From a checkpoint of a small transformer trained on Wikipedia: vocabulary 32000, a variant of SOAP for these matrices.
Each number is 500 + 25 x the weight over its row's rms, rounded and kept within 0 to 999. Layers, rows and columns count from 0. Numbers have three digits each. The size before them is the row's rms in percent of the matrix's.

# layer 2 MLP down (transposed), 192x64, rms 0.195, rows 52-123, columns 0-63
115:522481492496496514530445516496487483468506544469450483534481489473481409493493501494481503522540483522490496511553505494499468494513521488494486458512542489471483525479523484498523494487478506
101:465508518501528501493510556471501523536527499498477434499481505496491514475523512526529504536484507523522460520494536503501457484487491484470524514484506536512506516452459540477470511548473494
105:458525454495487511471490525468493510527500489493475489505530515521510544451475508510530528511512528501495481479562517516480504517498532517463502515476569501513450527479486490487496470500496458
098:514508477504480425502457466476468476484475492459512479511524496530488478491478483510480491525530504446456515524532517532491489506492496518494483468539471518532491500491507526547536468490511491
094:507476504506491455461514467439453474487490490547514522502445491504523497522490506491514453508459472527467480490475520487480481483487502494513514466513501509521522526479535450481469518506531517
116:527505525495498568518531555548500494504502509476492496511528524512477492480492489501500460458466518494508547476482499534511524521515494524500497541493501526484451515525489469524463459504506456
107:535503532512517530483484551505516499538456516518478497470527493485459507458502512494516510512529535491504521450490532505494526515517506556473482488524530495443484518487486516517524446528505504
079:481534492536455504488540457479521469483479510498510497454544526487501535516527519485503513509519537498516533458532484518479513491464485493467508483493525457505504450522509510522488491500456454
104:490482496499491526487491519504488502488537533484499471505542512539526495478520486501491498469478479460485485486518442457514473531502554466498500446466510462452486519505521508464467495505509455
095:518483496506519518477518461476484507494488505519489553487472513496535520548530540470523544488549517557497527445496500502484494497461530511512517507531488485514542511471531477493469497490511468
112:526477466501485463465541467498471493494464520497535529503508484511485495491482511515506533526487545475487497533470455502477474474474436528520485539520510511477492506519482535522528533483540489
091:506476524489481469477511469451527513502507474523519522559468538484532516515516542462540510502499490526502492495515509464499489532520499465513541462469496514501503506504514444465528513485484540
093:503465497498513472526495504501543497549495509528488508501466531478514493520481496498519528502502461510494457489472505467518469528494552458536472502495521517558526513555509454486500517500546510
118:529467499502525528506512496499520500488506496530510495504489496495505478498455513449527450478458483512469504522434524502517469504451527499480481460500509469504446516477469546468499479508500529
098:493489485469476491508512452494532516531499494498499523498508479518478506502472511503488515450499478475467514431490446497541534500500572480508517490494484493515489492532539516493496499556528468
098:473490474511528549493525517492546470476509476458494540523491526507525520541529512525500496480509507509512513501484503567516583496474489509532501493506481512461496485471476533523491504511510482
091:493480451432516513501486516530517487511504506486479535513527477467469518523491485528509489506504502459515494486448444512513497515497539491523523476510515530522500434501494497515479519488558484
093:536494472503530512486527449462522506495485550460481527537495512514496507511499476532457493522505517458527503469509515497472522476504499509516521508527507490495518459480444459547456491510498471
108:523524474507490508521450477469517483471523534488495520512494511517515534484506524499480529479462510517505491464472507519504460486526493499527485516523445507486508498421505509467493437504518539
104:529519487497492520482518511517474486481521530508507491523502470537475470445502502443522527505496507544548508547503476495503543523514456491489455501494519492454485555490485507519524494517468505
093:476494519484480478535508490462521536446495538455569504512544540501531490486542497523510513484512492528528497504511505515498508496554506488535495466513481480530523490482494512546487533497482493
092:534500484492548525464492490481445452507503496533497505516471474534526518511525492459491511514464477451475532543495488486477548516495509458512501485489533506500512498521483547479514480485513466
105:464498529496533539515499512540524525510500503565469500488543504492501514500527493534475503471535455503494480471506512517515501516488477498472512489524470448475490531519501532539472479446508468
088:517482500537498497502538521508492525482531467473462500529473494469514503462515504472523449505501473526554504518484515459498506535490543475478475479495490475502472489500517515446536542474463495
098:502483513540475547484523483513519513525518501506496508492486474496492515541511518466535529476490483514518526506519492526520569423498509554540492509493552515497487522514520472502470494492503481
107:459480457491518476503470504506488496506514480480527520518533505505482531522503461455514427499490481542496502503451526487505516484488474503492475477525520503501517520500443485532484509444538486
109:524478511477446455524494550516543564521510451477514507516506515500529476459511485500478482469507522504508479520476493450491528525532503480462517514527500517478510470499518505481485508466523502
093:502502502504510471498507497473484509494497545499490501458557478432493481496506476490498487486460511549487513558482533523504515464503479454526498500489498539519514495480516550492479466476467465
105:530520489540532473500493507550525504520489488494515483489460482500470523494487514481558491501472526507494454453469545470499484545494497526514506471492526462480519504478474479519497490470457538
098:507512520514488517476506502509544548489535434441537527517506513509539531529488483513471468516496521481527448482499523481508524500504499485502522448478497498500468494516514497466507552489508517
086:534518462473488472543487503512528438507476536455464472503511511504479479522560494503497515501506511505499487532504490504489545500524522513496474492541533499517553526479504554514486496475509480
089:525520508496522495482472509531499460531475525512484484526498477475519527489459491488539555529523463491494477551464470511501510482526475482478490522503490531547502472500484450522466513527537494
096:502501466448450542498484482541479530490482509552497531482514508485480493518478502505539451490504492521525495511469535499531481481498472538510525483477492505495526538461522456462499505477472509
088:500492473483507500487437501450471490517511500528509451517539448536513539500525519508536492560518500492511532520528455499505524523484500485478538511517505531525487463474491482511487508506470503
108:515495481553526545457509495549516496481481513526508518466491503521508477486459508464528474557462513497479494522488526508516484511487485507548501541508518461463528492521478485538488513481536498
094:501478472487476499507514551546521505468510515502482477468521514452500528463450493515449493462495508495511488487466531461527503536502505537519517512464514463457492526506477491499505517471502543
123:514492570524489475489498524538516528464521494477464515498465511475533530492564523486521548510480472533507469490528539532484509494528486495495509505474506486513483520478522485515504497506528551
108:535524539541484485462504445465484539459513494481518508466473537481487496498480524457491466494491454524481510491501550468508557493525499525485485497490490483509523491503539525486512487483516508
088:517515510461499488466531486473513523478518530519478511505521554495524523540492539457490513502473522494465484530464475524495461508510498478532518512508519522485465513460504454531472483496557512
104:503506531515490472479471509471506502463503496524522480471537514524463526474507456541487503517515516455467466477461484491471475530505446488515500545517489489533461497523507532518460529502524495
093:474508496500558443491532545484470534481466485490505488464473469478478488465520474467515462530484511532512511511526516509442506479505497480528505471522495471542491462510508505493491521491482478
085:510473518492466467507521532490496538533520495483470460510530500491496529497473478509533490504488479531475494565476475486504449479501525484521483467457517529481484502478470485444485451504499507
095:473485492476443525461567453485494539507491475509518489508474512520517497447511456534490494494475516519480515463503493506489556464509486515479528502505491522471520502525527522466519481513513498
090:520507458477516499530530516478496496539473564510521476482533474500495523482514494516510514464558482504507461537478517512557502507490480491562474501532522472492484483506513511527487474472500479
108:494468454515531505484519498503516495495490494518529518467531544511456522452510505532471473449533513524495465485491518449465472536524495496513535507494518522541463532498499501484464510488501482
087:517518453495514518464504467484491545498490550511477507464506530518492475452496492514487491553519536463506509491530465506475548514510487504475540493509509474506493501491513542530524530489548470
112:484505455485506486527540532475504503537508528460492514475495509478479481488515511517497484470499509566513480505497505513504442504486512513531502465520493500508480516546499520486500463486443429
094:503527480480531458477455498483453509514508506503442535431526552481486471510489475515476472530472516504500464516509482484515513463521498478486519486531500484514498463523482521528505503521469503
098:496484494535507519474518521495505512508485521540460482479495534497495498479550502499539516506552510482513533546543455505456511467496510477514472516526514446478516533486455522507481520489532512
101:482489484498517462474504463459497529567521493493508519506502463521492511538510473541491492510525500501484506523502496528541469514521488506553457477463498444491518489479499490472514534450501484
111:528478506485491508492486489505483443485516508491483505551500469483498486500513506483532518501510503489468518526462494516514569495487430535470524523493480469490528565515527501487483531495536505
099:545507501510548497524502490525467485503549463531449526478481500487488478530489494474469444505518499489536492543481509473468471480489510512476462512481520511494447479474457510485497515503495479
090:498497478469470480539511510485513493488479513514502521507456520445496475513462563518461476479474535487472505494508527494492485556480497496524478532490534503526475509545540506489507476455479500
122:482526469471520547513497489518529473505517500527460514485498494498503458489502532483502500488505508491478512470501492533517531486430474492474536525457489548481494533494462488485515510513534436
106:535543542538469486490509497496472496460475525513509492496532507487483485488525528508461510513503509454447512494486480494493478509483463533497472520482492486517445496490485581491498526477493473
090:518517505508515530537509529529480461499488499533515539524481491512487529473518487465560494460476482503496463523482457485457496536499523499500513453504502497524437510521533477508509487496533475
082:497499508508535482491503469471505503482526510485486513467479518538482510558526444491509511552502512488510506506473502520499502520536482492553506499534476516574510466522480472545479537505514500
088:523522462479573493502505491473500472499481501457480489508488489537462507502504517509507518536525537465482526529505459477502522524492465510490520498519551498494506527443463526511538499514471487
094:520535477524444491508537474530457504515513511455492517476515492479508502461522522520470520452504493478523511502489516535505538482472524499495497536432507537482495517513509530512488460469481508
122:469479473494539492474469535509506505483490461489465489528506498501504542525519527490504448498486507505509465538439478478479486479503497485503498574447498492494508485542479522462473489510507495
107:477512494537444497518463502507532500484522523465533501512509501501540450551487510479521486506501465503484485507500462519478522510513479505539468470527526511477501546494514474566491521503503536
087:551487527501501506506516483525533491506503507484472538468485506499527504524527549504485525519494491502510534525499521525458523483466525518498438527530517451492498502543553501494553507487509472
103:491521485488503535465495450503486517498524507476511501495517470484490522519539493464498476483482522545506555488474467483495504493503536527489515518507502510461486488446518533427456469479492519
102:557483455499529515482509492461489507520488526495445521503511503466508520505468489488482508499505503488530473531481475500489510494509491470544504501546478489488424530517473538506522513501528450
093:516449548482492515488476535495506496521479502497544462517555512472534503506510570500526495529474473525529511524491489521478486500462513497518498483499479441472540471498496484516476498509507478
106:543533522441501521482514480445515490467511515494483506468513535483467512490512511514508514517516497563497469462510530539452476485507534505465480519501504537506493486483533542503481489525508500
100:464499485509472456488511455537499533514481481486486501490515497486469512487487472523484451466520510545465522526488496513496500467487450505514489560511441535508503507543479524530512498525502507
104:500502543475489507502502511471483462554519538495484516480485513498551484441505465509470483457494488521497507545492474522484511495522528449503492510496538484515478511502504523463474479489475443
097:481530471559518509498466503503505492497506507494506458521485479508476470561542522488500472562536515479495533510512475507504485474506466536541496489507479445485495514503488507531475525506488460
098:469493510532512507476503531502542525495489488511505498500468474490517504478489487513534467462486497483565497527452547493504524467453490499459480481489501505476522501523481456452484538484522537
085:565514496482529506488512527495455489506461521526468461532511494495491546506521495454517486519520532449486507543494510523491481541487481509478499481514495504475508524493497548527535462492468483
090:450479474524455499478496506477502493522458544532489480523486496518500500482501490484527485508527509499473527520501512549481479468510470449484504508538512478501530464543522539491507505501467562
# layer 2 MLP gate, 192x64, rms 0.232, rows 53-123, columns 0-63
112:535500497462489506515531488510451498522513512515504450533506491503514527505516446486491499537508494483464484456504491526470506464477554499493514491474545477488444534519498492511538504476543497
097:504483484462509500520452493481475511489500460507465519534536442508463540499496487514479487490490511497456507464493509532475533510480479481508539513545492467524515493489548545492499459479521490
111:540501509540485468493484464520482502517480477460494502507480488528516533485480491498502462522492489496494494545491466535498456501473505525567458442472496483486492516492523515493541517505531539
099:540463474488502502465461440537474496515497489475501538509516496529518486470527476518502428498485486502466498484447475492477482478486475515508515469504496521542511519478551480519502499516501509
121:492534531508527509521558505514481498490521476514504510513559482463514464523516518495478527503504495500511529475485511540517512490532536474512456551551507512490493515521451504502500507516463451
102:475484535513521515495461537539483489516470475479471469450480498504457555532517510553491543470532545510490520521511465517514521541509489497495469511509510515463497473504495507483497499488496532
084:506496466493469510511541488512518539488484497500501494485554542568495505527515475502515503510482533489479529496469493482491465464501546512475520485525543468496535487539489441532506496507490490
098:514519527507457514522512522474485459521470479517522536543480440475486489516494455513513530544488528495527490493491519546478483502475510483491512490524507465518467468505499500489558514464467502
102:500481534502485497455566503518498421482472499500532504503497489509505520484502495548534472462462492480470522493490494457486477490487463471536486488527527509525517481493497490533478493505459513
092:486466513523498443509512506531504536497474464486494467515522476482501516480465457515462550519482466497494500549504494515483533483505493510479471531482539501542476503542473458497508486472493466
103:507534567533501482507537488477508449478527496521482474536499507453523514511522528501487504555532503531458528486484444510508512478491508512507476512510518526465522515489463478524501509495470504
096:485489501485514508511495478542485480467472521488513495489493496472488501541512506473462557515471473479512468515518479511516482544532566494531480519491465480516527547479446494505507521494464472
110:470504537513551480465535517493525477504499506482578513499519518497473446496507457509485538510493521483505495469507487536482466467477444479512486491489481517526500498534485520536514495512492525
090:447476498507525529517496490490486490510527501480489499499426534492459498522526458496510523527521500495524472515513544523486483530486490486506496496456478508519505445470494494525530531459452517
091:535506503548466487488473561482466518477479515503496485474479506523496457506527511462478507497527508494532496512512456496506536437512513479512464498486488545505530470491526535543495484500527485
085:490511516508483527510540537532516510491506507467551456495489463482484532495501474510491515534496528550497464493515482506456489530545485487544506515525470540481547479487460484494496468525488502
091:499511508559512460553512470518564497531467509520513519484500479497494504516507503463491486534470476480493494469519469520486501453479506497466506483502560532518502516509450482484482497518487466
097:459490488485472486494514506520457519531507449475505449542517477481501523542534475489522488502487494491467522543485516530503510482443502492477517524511544516503469465537456519505492504474508483
096:483475486489553436546502500523511530447476533474496524480549491521482513457502554495506478479469516484510493542531484505477501492513507529482476525493490520519495519534528506498513504496467520
107:521523489436496494510533499496477543495514502545459508488509453483512522487519450491528525496533513502483519468505503495508479454518496508504512512537533489501513472573491531478533508522534497
095:470509490521463525526522541515491522501517531471493495479502493501484471531483508495466475495525515493517535523525483472527535512519493467516484531496538530479470543566463496475450494506472469
105:510510493463494466508504534478511465505485517490516508491514547555538482489519508495471515528513494456459522527480488507535464488495497509546493503524519451470440530501513492496519453510465503
089:499498488528494473496531541522496486494506493516515494516476483485474495539521489455515502511484496483525474455501463476530506482487486430518472458522492517542504432516507527510505511450497459
101:509467480505480523507483510459503493526474519507511461511512536529460481503486451524520497502463471515513495494472487491430497523506498535541492508492493481461459472510533525528491449465481517
111:534485503452499509515455516526498469520479484519492492509520517521473477485486454473510494512542472495493488495498530512479571513486503527538522490476511494524473500514543528485502558447505478
099:505470492498545476447486463471513494523460514498511483494515488502503473496536520536489534492479521473530510532501495531495532554538479521538464439485482482506465507508519530509480466508499512
088:523537482500551513515530506515469515507484527526526463490511484481523446513526536489494494530489515469541499499555486519509516491503554474445484493479525500489502516516503507453543520497503469
098:479508494480474484541520525480465525486493520513493494486534532505507512513505493527493490528436490574505514537497514509499471505513500543527463535526526488489487482441513517475536523535514491
105:530521496541503480491489484495454509515487449467489472460556496490483514527484475510499502504486473485516478473523436491485485464519475455520489443530498547498490473505519529485508495503516486
094:535512451512499471528513503532542470465459517534479505512544463518476485505501473495476533504510521507481471524455491498482519452520488469504521489539453506481487508507509499502447530509470504
093:522497458494451544516481472521454497489502491527530519491497485520524502530532496501489494499486522462460529484519465504476460536463536504493498482489544505464520500459482530520491447473509506
101:525508486517523498515513464470506479504490503520512541504465442480499487557510474510484495479501477510502500468535508468455475529428520497510529486522531465517538476495490517491474513537482475
093:524507433480498490486472486500470513447500539510538548466504511521519472510519495500532523501543499478498508468543513534510487496500490448488478480547521477502497510533522526472478489479528478
117:457531502439488461498503484474479522530496542447509488533475477548503490476476484513479517530469477475503528550513523510491451498513478519480510530483489484512517516529487476515490535516484483
108:497550495490464474479511505507483457517490465481513495501505469462492470494493494484492511541552500513510468476491519494521518435449491450505485448526522508489475504493475509513495489500510440
093:507471444481523520519501475491495518454512528508471491501529481517518504545468508551466536477494540529517556547554513488509521512505516528496488504491515492511520475485499525500544525516483497
100:535463497529491499466489515501507481482474503505555489499500504507467499477500477473510559505493494487529461480498537485487512475504550457510545524539513526498478488489465552494547498534476487
083:554490493477521492480498476508530473508523525492500470515506453459520480528538487495468497488498520516510442512495503521517487523532485454519537473522524528498505519449517461526497475490550477
104:518488504508495508507458474501459455511477443474494482484510506520465501500473450500467498504547474517543492505491507523508534469505461500531501483463467492527472519502568498459492503492518498
103:463533531525509478496551484477471525490529490506449508488509481472545507450519498494529489524461457465509522495480540528472520482477478484480455542485515486521535484523508503488509483497484509
088:522495514478503522515476499448480503534500533534531467469489509482523533511464462514480531511478525451490469471462470498506505532485530548503517494479534444500484524520489499502531528522493483
095:515519532501505470553518451520437531515440531516480484505547509526512467540491526489488499502507478495498506481512489478504469473489552452491509499486500506514468513501512495518516482454495481
094:472464493552452516454454524513520473501472488444509525477455514507453473514530464524526470466493513521494488503499507483537466518521461480511505489478497514508518472498507530514507510500491483
096:470479499477507489511487498494475541490465546459536527493503512521511507494469471519485496489441496473494503552520486522456462485499474510462513522483531517481509455528542473489523503519516460
092:486462517502542487533424519535507531481479512486469510459493556536505505529531460505505507510492526481528507489529479515461496473491503514498515532486498504520525543530510474478538486495509515
102:499556538471536498501534494471504468458506512557512504499539506487514503545505505469517544493535468501482536492523526492483539466514488461506484492526518472494471499473492508531459494527484515
099:507501525482543509481455493469467471491519503481486540465486505518483456516519517524510532503495510484530463473522520535510512528553482544538452499508475500510479536526539504482483500466478512
092:514529479495487537467466517481475475490515487565476471472502508524506466463489460468519471513554487494511507493525490499458506462491511476501481505496478494524495540497469474462510491522559500
104:515542497515519492507516550523461513540552498494525469488464481526505525487495500482535492520517515516501531510519542527517501485543472538535472508470512535511508497531510525499520480431500502
102:504463505492523542513518484534499493510565538479542533503509492541529512496530463522485466546501481497493531536508500476490490510467501489482485525499539522524529461510518479491473461482491540
104:487494476506485476480492471499473500499535503508504522505480469496525529543547487475498461500531488512464483442533494455501497509471527477487522488481553511527543516496459535533462498507503461
108:510543475507486508475529517475482474465533511531502541525531461497528498511458542519492497485492526499462512477528521538531486530511522512518498503541491539502466542523530494456512496500456508
087:513456539499489500486495487515509485509464496484512507479504483537458451486504458494481450483463505543512470525520455473436502478517469471481500499525527508528498493480483488519447481502495520
104:501518531476484471488505517493515488476508494530444500504490470480506512506515498462469502514529490500527471468550461541518524492468482455543519464545513516513497562510458518493482521516492514
103:433481488497488487541502469505548476469511496518488506519495486543495539489526502550499530491478557487492505530505510483490522508518547498520502561508495448517503487484476483496527511505465495
098:533502519511522531520535508508486486499546512498504488483440509502469495537543451518479511538517530520471504486470531506482462500459476508540478483468527519503466508518487472529481491452487512
110:478493491497466485460455497482512440474527481498484531510509511502528506480493454530490517506505531513524489478483492498500513548521504484562453524538518458486531509519488487498526485465514547
097:522529475498482492483510524475498475525528527517502520471523508501503518525541479554499510485519510541505474471510486471518487483521500466539470492528513495494494472459495529529471441565496538
097:508500482501535546497504520526538459486521530508478490502496503524498549506502507509479482546499490507501507504434457501520534487500507527530462552449494487504527470525533505498506491537470536
097:508462495499482505511519513497480514431435504477536481480468493490469517506461517507496520506445507505515511515491510464494493550519515509523487540469488471527520481500489513490529515529440478
093:507531511524481498522519471514556473480502504503501519492473516506487514523550481478476491531492527485502482479504464469520483495437520528510474490507546468462495510478467533516496483509435537
101:479456497525493478521475528486484480502500521503475512505509544506477510544482491501486492516500483507548487469531503514506422485511527468453491511556524510469502496450484546500522518527503499
104:524521516507533472518515484493466514559474521515497490471506463508482498490504504485499508504519438528512437500490453536484535535516497488510472460517489538518471488509540523525507522513538486
097:496523535511521486482486478526477516511541531497496484535511559537493498493483529545506527497545515502475533496527496540473508477494542532547481491504516495489535542539489481502522506450504515
105:487508488493479512480520499495479473509521518497448520550546452508518505506526499504456480507514504504451524514482469526521490490498514523530464492496496528544454547465483507494506469503494561
094:483448486491476505517483476516489512530489474530480530537470473508499557528501512491480500477495554500442521523523464495507497517510521477468486526461498491532492499557500536493539512520521491
108:514489495513505445498505514500553503488522489505475486480517523563499511515544511533536483503473505499479521524487474460513515490465497479508473481498587482455508488473496488503482463522516491
102:452519516477508506503511470508560474510511501511440479521475484473473471526519487510457500505525528491520479504473509518485527472533495528527488479470534467508478489515500495548548526493456493
096:462482442511514487534484533522501520494476487518483534509530502533496527529521507542490471466481519473486450497517484484499494511506518454521490525499520455457518466505492550475486485524490460
119:535553509528504491473470506504480478529480481488494485518503469502504478512520457541516501508523468478549526435501490523507463489515491532562474482541473482496498517494506538471510528503502481
093:504504515449527471509477470504482498533561519491495461521560454515515506498536527538487512503498500483502522501519476448491486543485509491491463477451529472491512478474490482514517469489506487
# layer 2 MLP up, 192x64, rms 0.241, rows 53-123, columns 0-63
088:465487499526528510461513537510505497519527495470504514518451485492502516509491487503557494473482473516520506538527520491515465487526466506490468504469493486511530490515545578479537483461525487
105:507518505459480488504487511446501518470493522529516506513485494515516470519473509451524492483512548506537523488537468494482488490547494524533513491493516442521441501522492492457513538512490536
094:462486495508548487445499503528520511506511508527502479491524493503498516458514505536494481457458486517530452495504525502497520538519502477490504433488498507498532489460500506478504464523432494
091:501478455540506500492515545481506494492524503450500539487492554516499544493463510493529519533523530512508470508527501478478501519508510475509492496489476488552500532544504508432473498478494535
120:492520540508497507509588474483476498470527489524469469458527511466517514494494556490491523537493489460463523479473448512508534490470506493497475518503514513510519526521495476491493503532489505
111:498444498508453527539480508475499538471495503509498490532460527512481547518487454504508529486515509496521485533508496499470468491509480489492527528485505492436487477493456541494562506508499497
084:499490491494506503479444490500512517525534529511448476493455529496510463483504498533473472509483487484524498540468503539465522527532508476523499541453467542507499492466518520476530510469531499
111:583519522477464539502482505476475465502476517507536501516478494518472488521508465510487473511502515519491455481492505515474504480489521506481486460449492462470470491464540492480505494493489548
104:532517500454510483495461536475489482542488521524494497502506530502547472445486461485543487507501487468529481491518531526478507510531485509559486498496466487504471483536531536479510535487517517
096:507488488542528535523475510493480493531504483557447476511455490505491460508538506502481508495497545499558541489479495504503473520508483520488485440526460502505472518510490503512545492519486515
089:502457515479487504515472470468488466449494516467490524504445429460483478514505492504513526520482504542500475496482458489515482505489497525491548501463516521471534530513490486464477508501513484
103:530506495495458511500492457520489473458459523508524481505532466497494529518516509517451508466531482525475490516543463491553485511509562508506508502519475476459516512479455522484494528486493500
131:514523518468504554469493519479496475514533494542514520505468485480505451515486452481511481513539512466533483451486495529482502524478467480517521522513492546549503509514529481485487484451498496
082:495498484524498534450459461524486515433492526496452486487497495474462542526506486495502491484536494512481503461519517500535446491520514541504509501479487502475510499485523483496515517436477514
096:527507531548544490478499509495503483505500481516526521474510499487533477525494498540488489545480532447504529458489509512519513528480545513527486467470511474484530508488528496524530439475485537
091:459492510499509513484511502507478498487508520500495485540479520511469517508540496531508544488527519508556493495486468475509471470504509479520453483556481468495524442445477506521557491500490517
092:479481504434499477517473523514478491489547529482507515499538536500521498487506513527495499476465478515451542511502477489537481534487483509483506510512563463488532503488547515512536529512477485
117:475491488473536459493451468445494489502533490448509502492534489473483478503478510534477498503478493449519460487500498503511516546499481499525511511513505469451496497477552518501495479504490556
092:484548505482486496528545568468505531511498544467526453474500524489521498477528476492491514542487527505479523524492507530482540489536474516511519507460483536469535522516495482512513498510484512
091:503513478488488543494498481506488515535487516469504528533517530505520507510508510497480473514467447467514511506493492508523515554511523505534462494479488523442481460492552501464506504570475488
103:497492497496485485512542478447534463519449464507542499510511467495520461478489443507512512532489496495514479501487535484442528487501486499510501478539482442495505475482511478501490494506466538
104:510504507524495505468537512513511508495535490522490545504532560531493517527488499477530499496529477511478484485504471517555491536498538449524510523514523477479510500474472565536539519503486510
096:503512484521494433514510476515493477481466475503507455528559489472512539485508509453470512498490466525464499524514456520516497457499526541500503479501492501494485498496485497518486554486488553
091:506516488518489469506449497516481512497445497467500574489501506490483530487509493467470482493522461499508498485510466522489502460500544488454536455530480490489494482481534490502474464458483482
109:458500475518523502469494501501524462492521505450503478475511523497501499554475536494472500495502494540471525543502506497523468493462477500444490448499498518494530523482524473519471462474470466
107:504456488507455509474493507499550450549503536468487482526498490470492468504498507498470547507457492515517512524493517521492528526587482501536487526485487508503485509491493475492494476479504481
087:488482500543475516502482511485492537503518460505465475526421499534493507512481475511515467500510515500508496487496488518432481530510436475494473475509470520534505477472532522529507503483518513
098:516515528495446514521605533471486501482486477520489491519473496462488508517491501503513540529516559474518502511491502503461498489476498512492503504515493477493527477515472468497470516488463484
102:513520541519533473487499475537513540499527484474523513487466532505472570530480471503536508477498514479517487500481490522521482459487474534491513488472479531518512481545517537462539521491502505
089:510473537491497534503532488501462487551514506509530475477528540478523502507482493486461483525461469512532494544489490525503528542489540522489482484476495494512492501536478491509556524508553466
090:437518503525545477498479521525515510490522510482522534495495540504466507513494561505514520485518541514481510449518452499561517494493504502470500547479491495520535506507494506490503543520498526
092:554507524497474537491502508479527492478474495504540568507545508484490476497505481481526473500493505498506510483467471527493497480469519467527501470505518553512489509515462478426520506473521504
099:473502539512515495460462456492482538530497490516468484523478448491515525521525517550486496498505511477537541516536475519486471502498485536459535525462501487527501476470471501517504465492491529
099:520460528459506503482530460466530489476526497538533502466477509501469523496470508504511505496497518490467499494487465528505518514481530509455495525525499532551466494552498512501485521486506568
109:484560469454468498519541505460497457464496485505490431510518478484524513481510499472491531533493465491496476480475508516525510500479524484524493525516531460456461491504459499502499486505492499
122:499494515523539455494479476487504559472504485480455457486468508488486521467513479491522532460477494508548497522568478528487479486492475547496505505472491512515513477510516504475535509493535513
104:499520503526475475460524484485454573480498511477477506476510502500534518487509515513552511472479451463495527484508462500500476491479549484499456479507531508512508498512467520497518449493480480
084:493513483488441539462453468518489476514457503466509541493513486486497510542472491517516518477508468507525543486487490498531503504498557515474508508500503492483530513480466536488498553455488493
116:527483489524478454514534478476518495491497480512490497516515492455504570505510485528488523483475494485438502503464459499473467474484520511488489456538503473477504476513473508543508506547491529
108:529497490504493506470494489509493513524437509476528496508524550526493506500478451539496497473512503480489497497512393466490481501538490516514522469545495490490490526503475478517523494513496500
087:430527487485488500496489488525497499481502492504510466450532496530505472468521514494475497559493507504559487520485556511544506520503498497485516519494469505505503562524496475513501511461464491
087:499511491551474467507482520506565453488542539523519480506486555488468468507499503483473518532493492486508496464503542479497487514491493448497522526493555483473498487471491501473496480500473481
089:492480493548527480485469496498543491513521467476465503535469482442518476470502499514507550525488488506535506494494483533464486475490464502474537515495501525527524520500470462500483442513495472
105:492528497480501521547493467529510542545497507518510517513485527531465496496455482491451447508548520469493466454494505502516515497542499529510534465474527502487493538507482527520496529496483509
089:528510523506492477448557489496505481555508511545501494487515524500507531449460454460485489533518497483502490447473465508521522534495550537532502493504521515501507498514510514506490496530505500
135:521559476491518486498518539481501493514530528506546551487526513510470516503463536472515517477518505480507492489549520515503545533518473482519503468506499480507471484496505504448454486474456508
093:496517481469505488495499485501518485520544463510466469479515565537500484472490491525455489551516522463483540506462479509557513520496501529509509466498470537496489480503545485502507486497480531
093:483481514514482478513506491543449538518464502490470505506472497529489523473510521537485494449542476523504466579501489495514483479509510527502521509480475523519483494509529530527516533475541516
100:525479515519508515470492542462506484455551503529500511471495480486461483491522516530483509504493456497527494431463467540533525530467513496501479511505470516541485490514503478468475504528487499
099:503449465495480465485472537555542452527495453478488475505513459450497486497508494503472491516458503512476502514457478539502506472504491479520481512498479496513520483517518453519492500465479515
091:474519560519530499517510486568489500497458504483446485476495528485494504475489494487483501498509459549502499559507487529454529502517491547510511489467498503495516549477488488503509532498483493
093:510535504532497506512470473484483502414527489489481490502512501519506483525564504466501506505537454493500499481517472523490467469489529500494510521502510482461484546475530532517499467536512475
112:472505515521505499532473472512562507506465495486488516524499487523478455472488528479525489532476513484466512516523537515475538458485490477534534493507501511546458503456511471489493445480490505
106:493500491502507467535556447518493520504471486466519492523526493506480539475528501494449473465463478527457513552484484474522501484504521531472504479489476497516489508506505483542485537545489493
091:465457488509489467494513507543502512491482466472510545477507507503507525470519501546529481464469498459449469527489454480460503497515527499495483498476539459516535488487515507471515478473467504
086:512501489521473457459497485491531512521469487492505474485517478519536468473484490473497492526493500495518481536510458525510553445521536476433520504518474537527514507502497501511548496530520489
088:523517493495482506530503507498522518496489493481464459471504457518483517488529521501489479523510577499477522524488456475551519492530499510493519489528493491513520529461437516459485524495480538
099:493475476496474472468468502509504471486466488562543492499489505552516464512506498520497476488538500521507519486480466483509464496482523454519514509583512475484492462493524501496507481500523530
109:472478518464507477516521516490483501502485482511471487489526451438465471446492494474498487494504532519505485494544486502424539508523492484489510454481477512486517481505480501524465495493544503
095:473525486503519503423494473509530509512534489487526499511444500528461497512503522515498476508530549489522510477475533493488457510467501495486521446492511520481513544537508518513479471512540506
075:492480505507511532532475547457461505515495476452495489536521520487511521514490497518500492475518536516463536464478525491481468468480499475441467517481533507484466470504477500532458484503494530
099:498505482515489471518469475522480495544489501488532501503497480497464494463465486558502504491465505507536496494485484501476550450561539476484539472511477517483501517503531492515463534534528512
104:513505488486502457474541489539522527486480494504510472502541487490515496466476500503481518493464495526505483507568504500504501499506499495544513465521525426478469518488504498444493457535474482
083:544491551494494540519496464503497523521483533512453482538528559507527526520483494521491506484548469535521534515497523529457494491464524517504494500462522508507487515490513485538530523503521514
105:467477483459500538494454507490517487462534545493502488520467505498544529497496481500459518553534477488504486500492535523534451517462509518528490527520536495487483500482484511457529484511505528
112:499512549516490474492515479519519477467480484487442509508501488471488498517527480484465524512536471558532501514492495475522484466536475536502507464523497522503506492466429484516489502485506452
105:504507494487512481509532481482507536470517535517468510527522511463524481496510474490488468482464460519467494528466554528507492530490476548475502545492514508474453490543516495483469468528531493
109:536473466520497480445480508521501457515510524471525530489499517470459477474510498502539472509492483510508502461500460470518485506473471483510526484522498529497565523458452517507506474524501480
096:423519451496495454495479495479562441516536483497519497512543472457503517491488508504495508481462511513491499493492533507504467521541472502517465495513488500510479512524519505490478492487493461
097:510525518513500460509528499504445544533474490513538536477496499501497511493505513528547524479487551548504487527535516511527459515508449504480486529481496493498506534516558512524484519473484500
084:484504483516513476480492500490520531478512505463490543498497538449561507468496540488471470513498483469509505535521545495515506534528466537523489503474545488484520487504483513484449527521482466